Weights of a small transformer language model.
Size: width 576, 9 heads of 64, MLP 2304 GELU, vocabulary 32600, 63.2M parameters.
Architecture: LayerNorm before each block, learned positions, no biases in attention or MLP.
Training: a variant of SOAP for these matrices, 501M tokens, 1911 steps.
Each number is 128 + 24 x the weight over its row's rms, rounded and kept within 0 to 255. Layers, rows and columns count from 0. Numbers have three digits each. The size before them is the row's rms in percent of the matrix's.

# k: layer 8 attention key, 576x576, rms 0.0715, rows 473-511, columns 432-503
# q: layer 8 attention query, 576x576, rms 0.0693, rows 474-511, columns 432-503
# v: layer 8 attention value, 576x576, rms 0.0732, rows 448-451, columns 432-503
# o: layer 8 attention output (transposed), 576x576, rms 0.06, rows 448-450, columns 432-503
k473 101:139144100103113130117155157173147123090123107136144101108099146144164104121078149128117127138119126103106114170140166104144103105151140103117122080128093126151140110137115134129124134100127098119129167176132159142103
q474 106:138135073140113115124144108117094161120134126067120126149116104165124157169085159169144160146134142168137084117129113118156113122135170145161166117087112112133090108149100126040125122100138112124124109144092145124160
k474 107:140141103136127120099081139119103139115108134097132120094131104146126124149152118112073128168100109110139126154093116168118119112110131116126131119111138085142147160149146124097071127062137092100162077156080114123133
q475 097:161157132143113115147126125125173122129143132181146139162156137088115129138125126116114150121133162141121106074139161129086129135103110128162142113184133110143104126140133118146136138140121086148168109098149111129177
k475 095:143122139106166168138121107143116122153123106162173141152117165137116144129135160100142112127116125128090125125106190140094113103120118153131135142120162133096152154078078119150122180142167133150096131164135146102160
q476 102:190109123144148135075151121122103126145134105120198169161132111120093146108130151140135083128117152129149145099134128160149097118123133134121127152098148115141084118085147119118102114076137180152125105135111123169147
k476 101:110090105154145161129128147136165125118101128109140119136104100166141204097134134117169098094166139132150129122131056161124142101139130167087111139110174162134105135114152083106103143094104152132109117120129152141129
q477 101:144166146142136126107126101121114089120142137134129130136086115085120138130132101164146166165126127130173110148139149157108149072111129111148161158107138150098087087106131149173113120105122095106116116073157140107128
k477 104:145089123101117119143123154114117120139104129091112149136100138140125139129110133127137183152121132158104138138148148128120137105128135152138107075138153127115142130109125148144120070136139113123127127134124135125104
q478 108:131112176121140166117132099121125126146117107111155081112132114081162142136109101124120153088145131107154121144106111132126104114117142122110131105118147088118112128118123129108126173174110154152140104123146147110099
k478 105:116118121189139118118158147141093100111162109115119108140154112138108098153143177113132110116117134143080145129112156125135152143084142125112175169130135108108152143133144112099189177128129125158118129126115144120105
q479 101:106109107116119106151175129187090177118135098130116104136118097096139156147142116149116109151150120134145143143125115128122111140108147154136119183110143132113159149133128141133154097115102140108128138127118113139114
k479 101:132143099116132125153110137099126145162162153125145143104093139111139110173127143153177136122146098146108119157124101144144131119111138147137097152148107071148157128128127136067073107152121124088146110143118103154081
q480 103:132173107129122120105106134154092128134155163135121149090149124111122167124116121091041116151142107141113138114131180125162116181094133148165108134129169143126104120119128140181096099148083131139150124109107109097092
k480 104:118097140121127144129156171155139113147149129157091135117117100104155127135111133153134122087137129134139091154141128132131154114140149123182151149164124157141130115130111125151136117121143122161145141140131129169140
q481 104:124130120132119135130125128104101148138144123097091125127133130142110156092107149133119086127110170125132178111103143104162160133143138180087129190117110129102136131147139153131137112153109115165091139148109126124139
k481 101:159158129086156119203132111093086147175119119114156105130127137113164148110153120141104154099072108137135088124137143098093137115102090127168113217175083131134109103129140131151143098101161114117141098107076163165117
q482 103:107100130100133118106159131113098167145116168105128106146122102154123128131171131146154126118136104119114132145155146109120097097118089126120146100156129144134155128135112160122144083112125118103125077149173097099101
k482 103:110132143124131144143129134127134117136125156136111132157143131105118161154139163172108148173100156141127120131164110118144171089119190120119137124126148124143126126135118118148116082088150113085149155120160068118171
q483 105:127166147078118134150123126099140123107179162118117150105135083120148143158147147162104149165168117173113103113130138139142115125083125138124139150140165097165078144107184171138065166106128141139133125117141089158111
k483 102:114108118139157119117119107128114141114117113127102143119146116138128124126109162166165166145146163173154123117089141162077146123143164123104126139141150089105096138132128106103088137148123111116123116150121117110123
q484 104:127162143160107154141075107164155127152097081153135134130089145114154124069131132121112142159130078136147111142126131111108130128104122105131169109130167072150156178110099080147142164174153130107129155093094129095121
k484 100:120092103133111126161130089161145139092113069132118163138105124087162140120164140141126130131176126100104106092122128148056107132094162145097137097122088133121190115139067169089129104174103126108127124102126131115146
q485 101:077120095088121104107168136122104125147159134123134110129126107112155083136067144138134148139186150093154106142143146141130137138161170140165146141148098159156158159103131134076136143158092111097135102153118079149115
k485 100:108130128144109143130131119111132115121108121151109133106126145155170142099118194131142114106201108102156125162098174095130183074087132084147121127130120105113057172142150160123135141153073139130142103145116125161129
q486 097:119126111142125128127140142146101152106154161158095137136115122127208108133099141148106138088184115152109128109149111156114134163132122126125184127188119120157127162154135133094125131119088096134150173126090105123107
k486 100:110131120117122074149128167114105137116147137147150147149170130112156104099130132139116101112169098149167135142122154098136150123154162116171132099174102130135125143165112165135122128148116127132098133110130151116142
q487 107:139131149149114124130166176172136140140155126119098112113136122114118151113097139096136111129132115117105155148131131107156142140166153146068136148119146126129156126105114095135122157121169126142115177172077153122114
k487 102:125099165127128121097137129130109120172146139136133129149117122118122152095121117098129144120116122130117150137166111141127137071130117114080122134153177108110164129124150128118112143136133137107078106141126119107109
q488 105:137151107182095139120140136118139095148118191093126118126101132121116103072119121115137145113144140171126113080122092139127136123086147172110150114136101145114143117097146122104140116110164131139102135131077144152107
k488 104:106142133156105105155131150158121126168120164106093180129166123119129132148124147165097103126145156139137157115112109135143128117146141159141163176135128152127130160106124106123089150135198152146128099121082133166107
q489 107:109139134146156100119143148132158117135146142121182123150088093127120173123114137110107148135109138088123106097165147143117082119163116121149111120117095091134131082133095106169117076086087139139188086128156131105095
k489 102:117108156135133141132121164134088052126067122127107108108068164120115109130100141102129096097097116102136109075106125095130157145144138102100091169129125144185149137126092118156143138137109101154127125097095098077106
q490 102:124128152158125150114130132143118127119139189140169115167105145081154114097146103114115125137148139126137108183124129082127113062134105097159101104130125085124152139105099110139170101111063121161137150123176111146142
k490 099:109115117130130129099119116094131137096135106113154136103133120120147129124091135142168093153104125124178136150090104145170092072118126139123147127127112104145141142109155116150171100147101136102144174123118164143150
q491 102:123134109144146132141132115120114109097139130159137115104084148093139118167134121127109098156119136126123131123151138097092161138133127130117126114139123150103125126104171165191118138127128176103132117084150121137142
k491 101:124142106147143113122111127125118160142123120158119190127126161101154079158148114110112093153107106117148130137130125149143142141134124156138137140082109124123082144111143121162112120101130122129105135115136141123143
q492 105:151174190111150100113164084197157126122105119143095143118141122150097142103129114081092082133111080165156165105141128128140149116166126169117150143118142115095120149132146176087150182128111111137136121146159125117146
k492 104:109190102069113103076132104112122170131109135140132136125170112172134124116126155125143138126137097103174112117134152115098135123157119138122147165158123102116141118109152115131102108109109140169121185128139090122126
q493 102:145117143156101128112174125109078119136183113122154138124141143134056104119145141097138096106131112165133114128140110150155129125102147155084113145108111110189143103126139103145149148111176154153096152130170166156143
k493 099:164093116129138146131172152150136120102143146091165112146171157128121089130143155117137156119113094118099079149163107138096089125138116116094144143141137149140134163130155107148169139147190106164147128099127144134141
q494 102:114132118136129173144138136091104150060132140108140114161123138152156123169139117136113097153135121165147160162116108139165166120137168144111121112120123121144139161113121136137080119124090138188133178174078152132214
k494 099:099155134135132136118138111107120125113132135102134100159129131184130137123165075173131125137129147139146144129114141125131125168154081152127119121122117149124129141128186143134113142179131161119124083129089130101131
q495 106:108171145132127117101095160137126148119133120101110135103112152113150096132069131133143116096122107127116143124119120115154130184109155113134122075120107121094120107147134140113175101109150141128107173129135162178134
k495 101:123167133128094088139096141110109103081126121129141180136123157127172147116106146113138193096095156122127121135098122171142119143136107123106142141098122091098107069137127133091114132125143104105092135121124144138130
q496 098:142122173112142129129123119145076106142140118152139141153113111113113115115124093123123134141145115119112134140102152106120129142116149097149124165138155118149164122115143135124115177148087085137111166148144138144110
k496 101:130138144115103143111123159092126124148148114129093091118099119142178120132134155111163145127125100102150121125117124164131089099149117105123082151154173137122154170157126144140116107172133090124121157100117111108130
q497 103:043155134126154151112157182122151119171086130116110127129126132125155125129133156121138116145149087099105123105128092117150134109119098123123104139087160138112124123151111154139177132163140111096113122124123147152118
k497 105:092130114090171138143129137146095085138134113113186143122110156104096130154109114125116085114169138138115137111131128132106134123151132134112130167102148150134123109122142168099115107119113123128167163119112083135120
q498 102:119150156138102130156110127172125134125138137104159131118078167135117157107119085160119139147086094156122108157159151131114102122122116062148141183096150107176146146103151120136126089121107163084099139166131136120099
k498 100:196139157141109131137141129173147155119151166124145108156085149071114170132098132121146122118116139138147140138152156128168105125136127154192110123115142118141134184120092154136180118141144146148171153103113144111123
q499 105:140093133135162140118102132126133117097086109090149148205118128147125095124123098125156125138114112158125109157116169115164139139129112130105078113096084172121126131136126145055092124178163110126132140097141132152159
k499 103:119159126105200102108105123154115079100117116104116127125130101084155181142144106135137163123117098165146111110126152109109099127083111140087135154108072136134141147132133127147089119119126113120100092161165161149167
q500 106:156144112128125140136120165152074156069108132139119125124112096149117157113109171135100136111120093114102107144132132104097132130177095087116146112124154133123091118126131115109153155147147103154120159142128159132139
k500 101:123174118119169137158128123137120152133119176152128144063128105182118137133126137153136110120123111094076131127112106126136141119135097131112133096113123141137097124107139138137131128119127149133133137133150158119150
q501 100:126154092110129130166133139121170100080091077139133115084150146142048143118109096159140088147161120117123122122157125176160150125178092129121108103122169145122100094169112113165171136143139125103121112138131105078106
k501 100:117145094145125148112163127115143165124092083159125135120144129132068132139120056136150096100117152142133147142118146137144083145122114109101085155118194151143116156144119162135176091113124128138075120135156152104125
q502 101:134119144168147123124128141195138139110169131122140100138136126099145092137162137138137092066098148107171102119118127142124135127135113130085148144168133114134114129179104124111136142193090113107118129107118159171119
k502 101:167091139146105108133122179176165092091124116154139168132145103174129132132142140094128114119167135106180110124150131173153110111091144138100112181183085099105116179155121108120122149167138117119105136097095142124115
q503 103:117130113099142108131121126145105092106133157131118096111171147108115156132160140119123130120102147166121158156137126131145130104171101134121109135135076084117145137147084152151107147162092104137146137078096143142121
k503 102:113119130146104161162108098071093094148173076123136105121141121104153163135179180130166124105117130147163137095134113124141121100121131168107138118169124114116128108185148161124117145115154141117135087122120139153160
q504 097:124090130151180152120173120128174134107132082151110135164134161129134112119167120104113113100114096101142086055093087136107154107115154145116144127128116087156124127140097126090153122158132138199144123153143142097136
k504 104:145147141076135151154134126141096144138129131114112106113140133151159108106131113126121136130145106142127128120085106090108131135165163102132140080120148122114092164082111136138135145153132142163132089167134124130083
q505 101:095161135160127133126136111150167091115117111100148141140127162110132142142149120133125124161128139124120142139189126134121141095139110142119127175096121101120132156121148137185182117134126105115173182117137140119120
k505 103:112121126165128129106110180106167139132086128167134125125133140128137122145158132150149171119107149156093146141134150132110111130127165143110100085082135122108143123154152154153136114165080174137168093152121116147132
q506 102:106117123144123132127114178105135123125112103150131099142124149083132118121108099113115161121123118093083108122115111157155099126097171137140106095107126144129110097140143158137129129065162095127076146111185103096138
k506 104:104123181147133093145147124109173170126094121124105113131126119112176154103122137131119140135118129104087080175142166156120167115100135147136117142158121127085127132113129101141158079124130106093095126121132110081124
q507 101:149133118141117129141149149113104100132115140132132085110149095162145139147152160125168101103106120109091132137086161166172116126136153113072126122133083096124140083134139155128126113104112125099160131114121129098128
k507 106:164125147099132118147155101140126166127146143122122108105107112132117116142143100124135119138160123153144084126101132122153113126147115100144126177129185116130147139089104129136154125106139113138110128158136123113108
q508 102:184112146165134174076141131149141144158135113111109140160121116141152102105108154045158128111133103153150105114154115135142135116098123123109168117110108118107095132120125112143160161120099132146117162145171127119140
k508 102:195115107099124113085095096140129088138127067108105120139171104129122115118119110144155128138157155128123114158118142099106146117094092133148100137107114142117136137106106132129133119151121137152108104122159162161122
q509 101:084113119128161139131079091136147150127118125090159103103129113158128139106109166041146095132129102123127116129146095082145134136126129139127107121097162136141105141136130075127110127085115145138136115129147124132152
k509 104:137115142164108139095135102169163114123120158148141109141114095125204064143139149116160137138142130162129108070139137154148170086161159098174130088141062120144099096137124070118069105132129080136124089151119146118134
q510 097:110151162120107152138147186089161177115141118147147138109126112140149132109125119112119115110134165110083123137113126128164108129167119147122135100094123162182066112116159170130151149107141117102143093150069129131176
k510 098:177175151108162127150114149088142088123146107155140145090116118160100122140076139144132110102114121145093143118093149132191128156163125166121151072151166133106131138126162144128099135155158122168120085133125152137133
q511 098:141161099098095118149127123084110133127128106095140106131163136128172143106159166165171178116104122123145087125102099112114162124120111113135139151115121073123116096115107121111111155098133102148130161143135160117137
k511 097:143175186127136112152131171152129134106201122123104134142104116133148117131138166137121150161097151136100140111134129129133135103164141088120173102147124131126137103132146103124151092134132112103086137145094138121095
v448 138:138122111099144098105191145098105125157143138107140133075140141131152113135117090163134118088117123093125181149116090124128132110129138145091129098130152130147129124142111102117146114114107138148104150130121094108137
o448 128:105139091107170128118100146139131137136125117105136144112133134094083123160100124155112127098133112159165136105126084122126115162102135086122145157146121114134170146116084165110114117153106114145124086121079123168152
v449 140:127092145125107150117128044100121122106132122111189076146154140124154130151107098181159138129111136111140107123136106161131129098137160117122162143117145125122104132114140163098143120140117100162118112150146125145117
o449 125:141083110115133101103106135121126107148119096133155098133101130115094096123083118113089107124058099129136167092179082144090160117105098128107120143106090116155119184121149088146137135091125090129166068127116141150134
v450 147:119132108128112083126134156093132165097109124116117139165123062121108110093110138101114094156107152156108141106115120120088121134138109121100086103080116133149134124125117114080100151112156184130147116080149121112123
o450 130:155112126120157188097081150105120151121150146137118122166150111111103109135134145116115111140170093119139120119105129084143115188116150171112107181128145079130100123122065106124134137137137106138124103083116148146080
v451 144:153094130108140132101124134144107125170152080081170154127136112095118084132154135117135139173080113104147133185125146146107103119138123131159181202154108139133131116130078151092117113118123181112137166145114117105154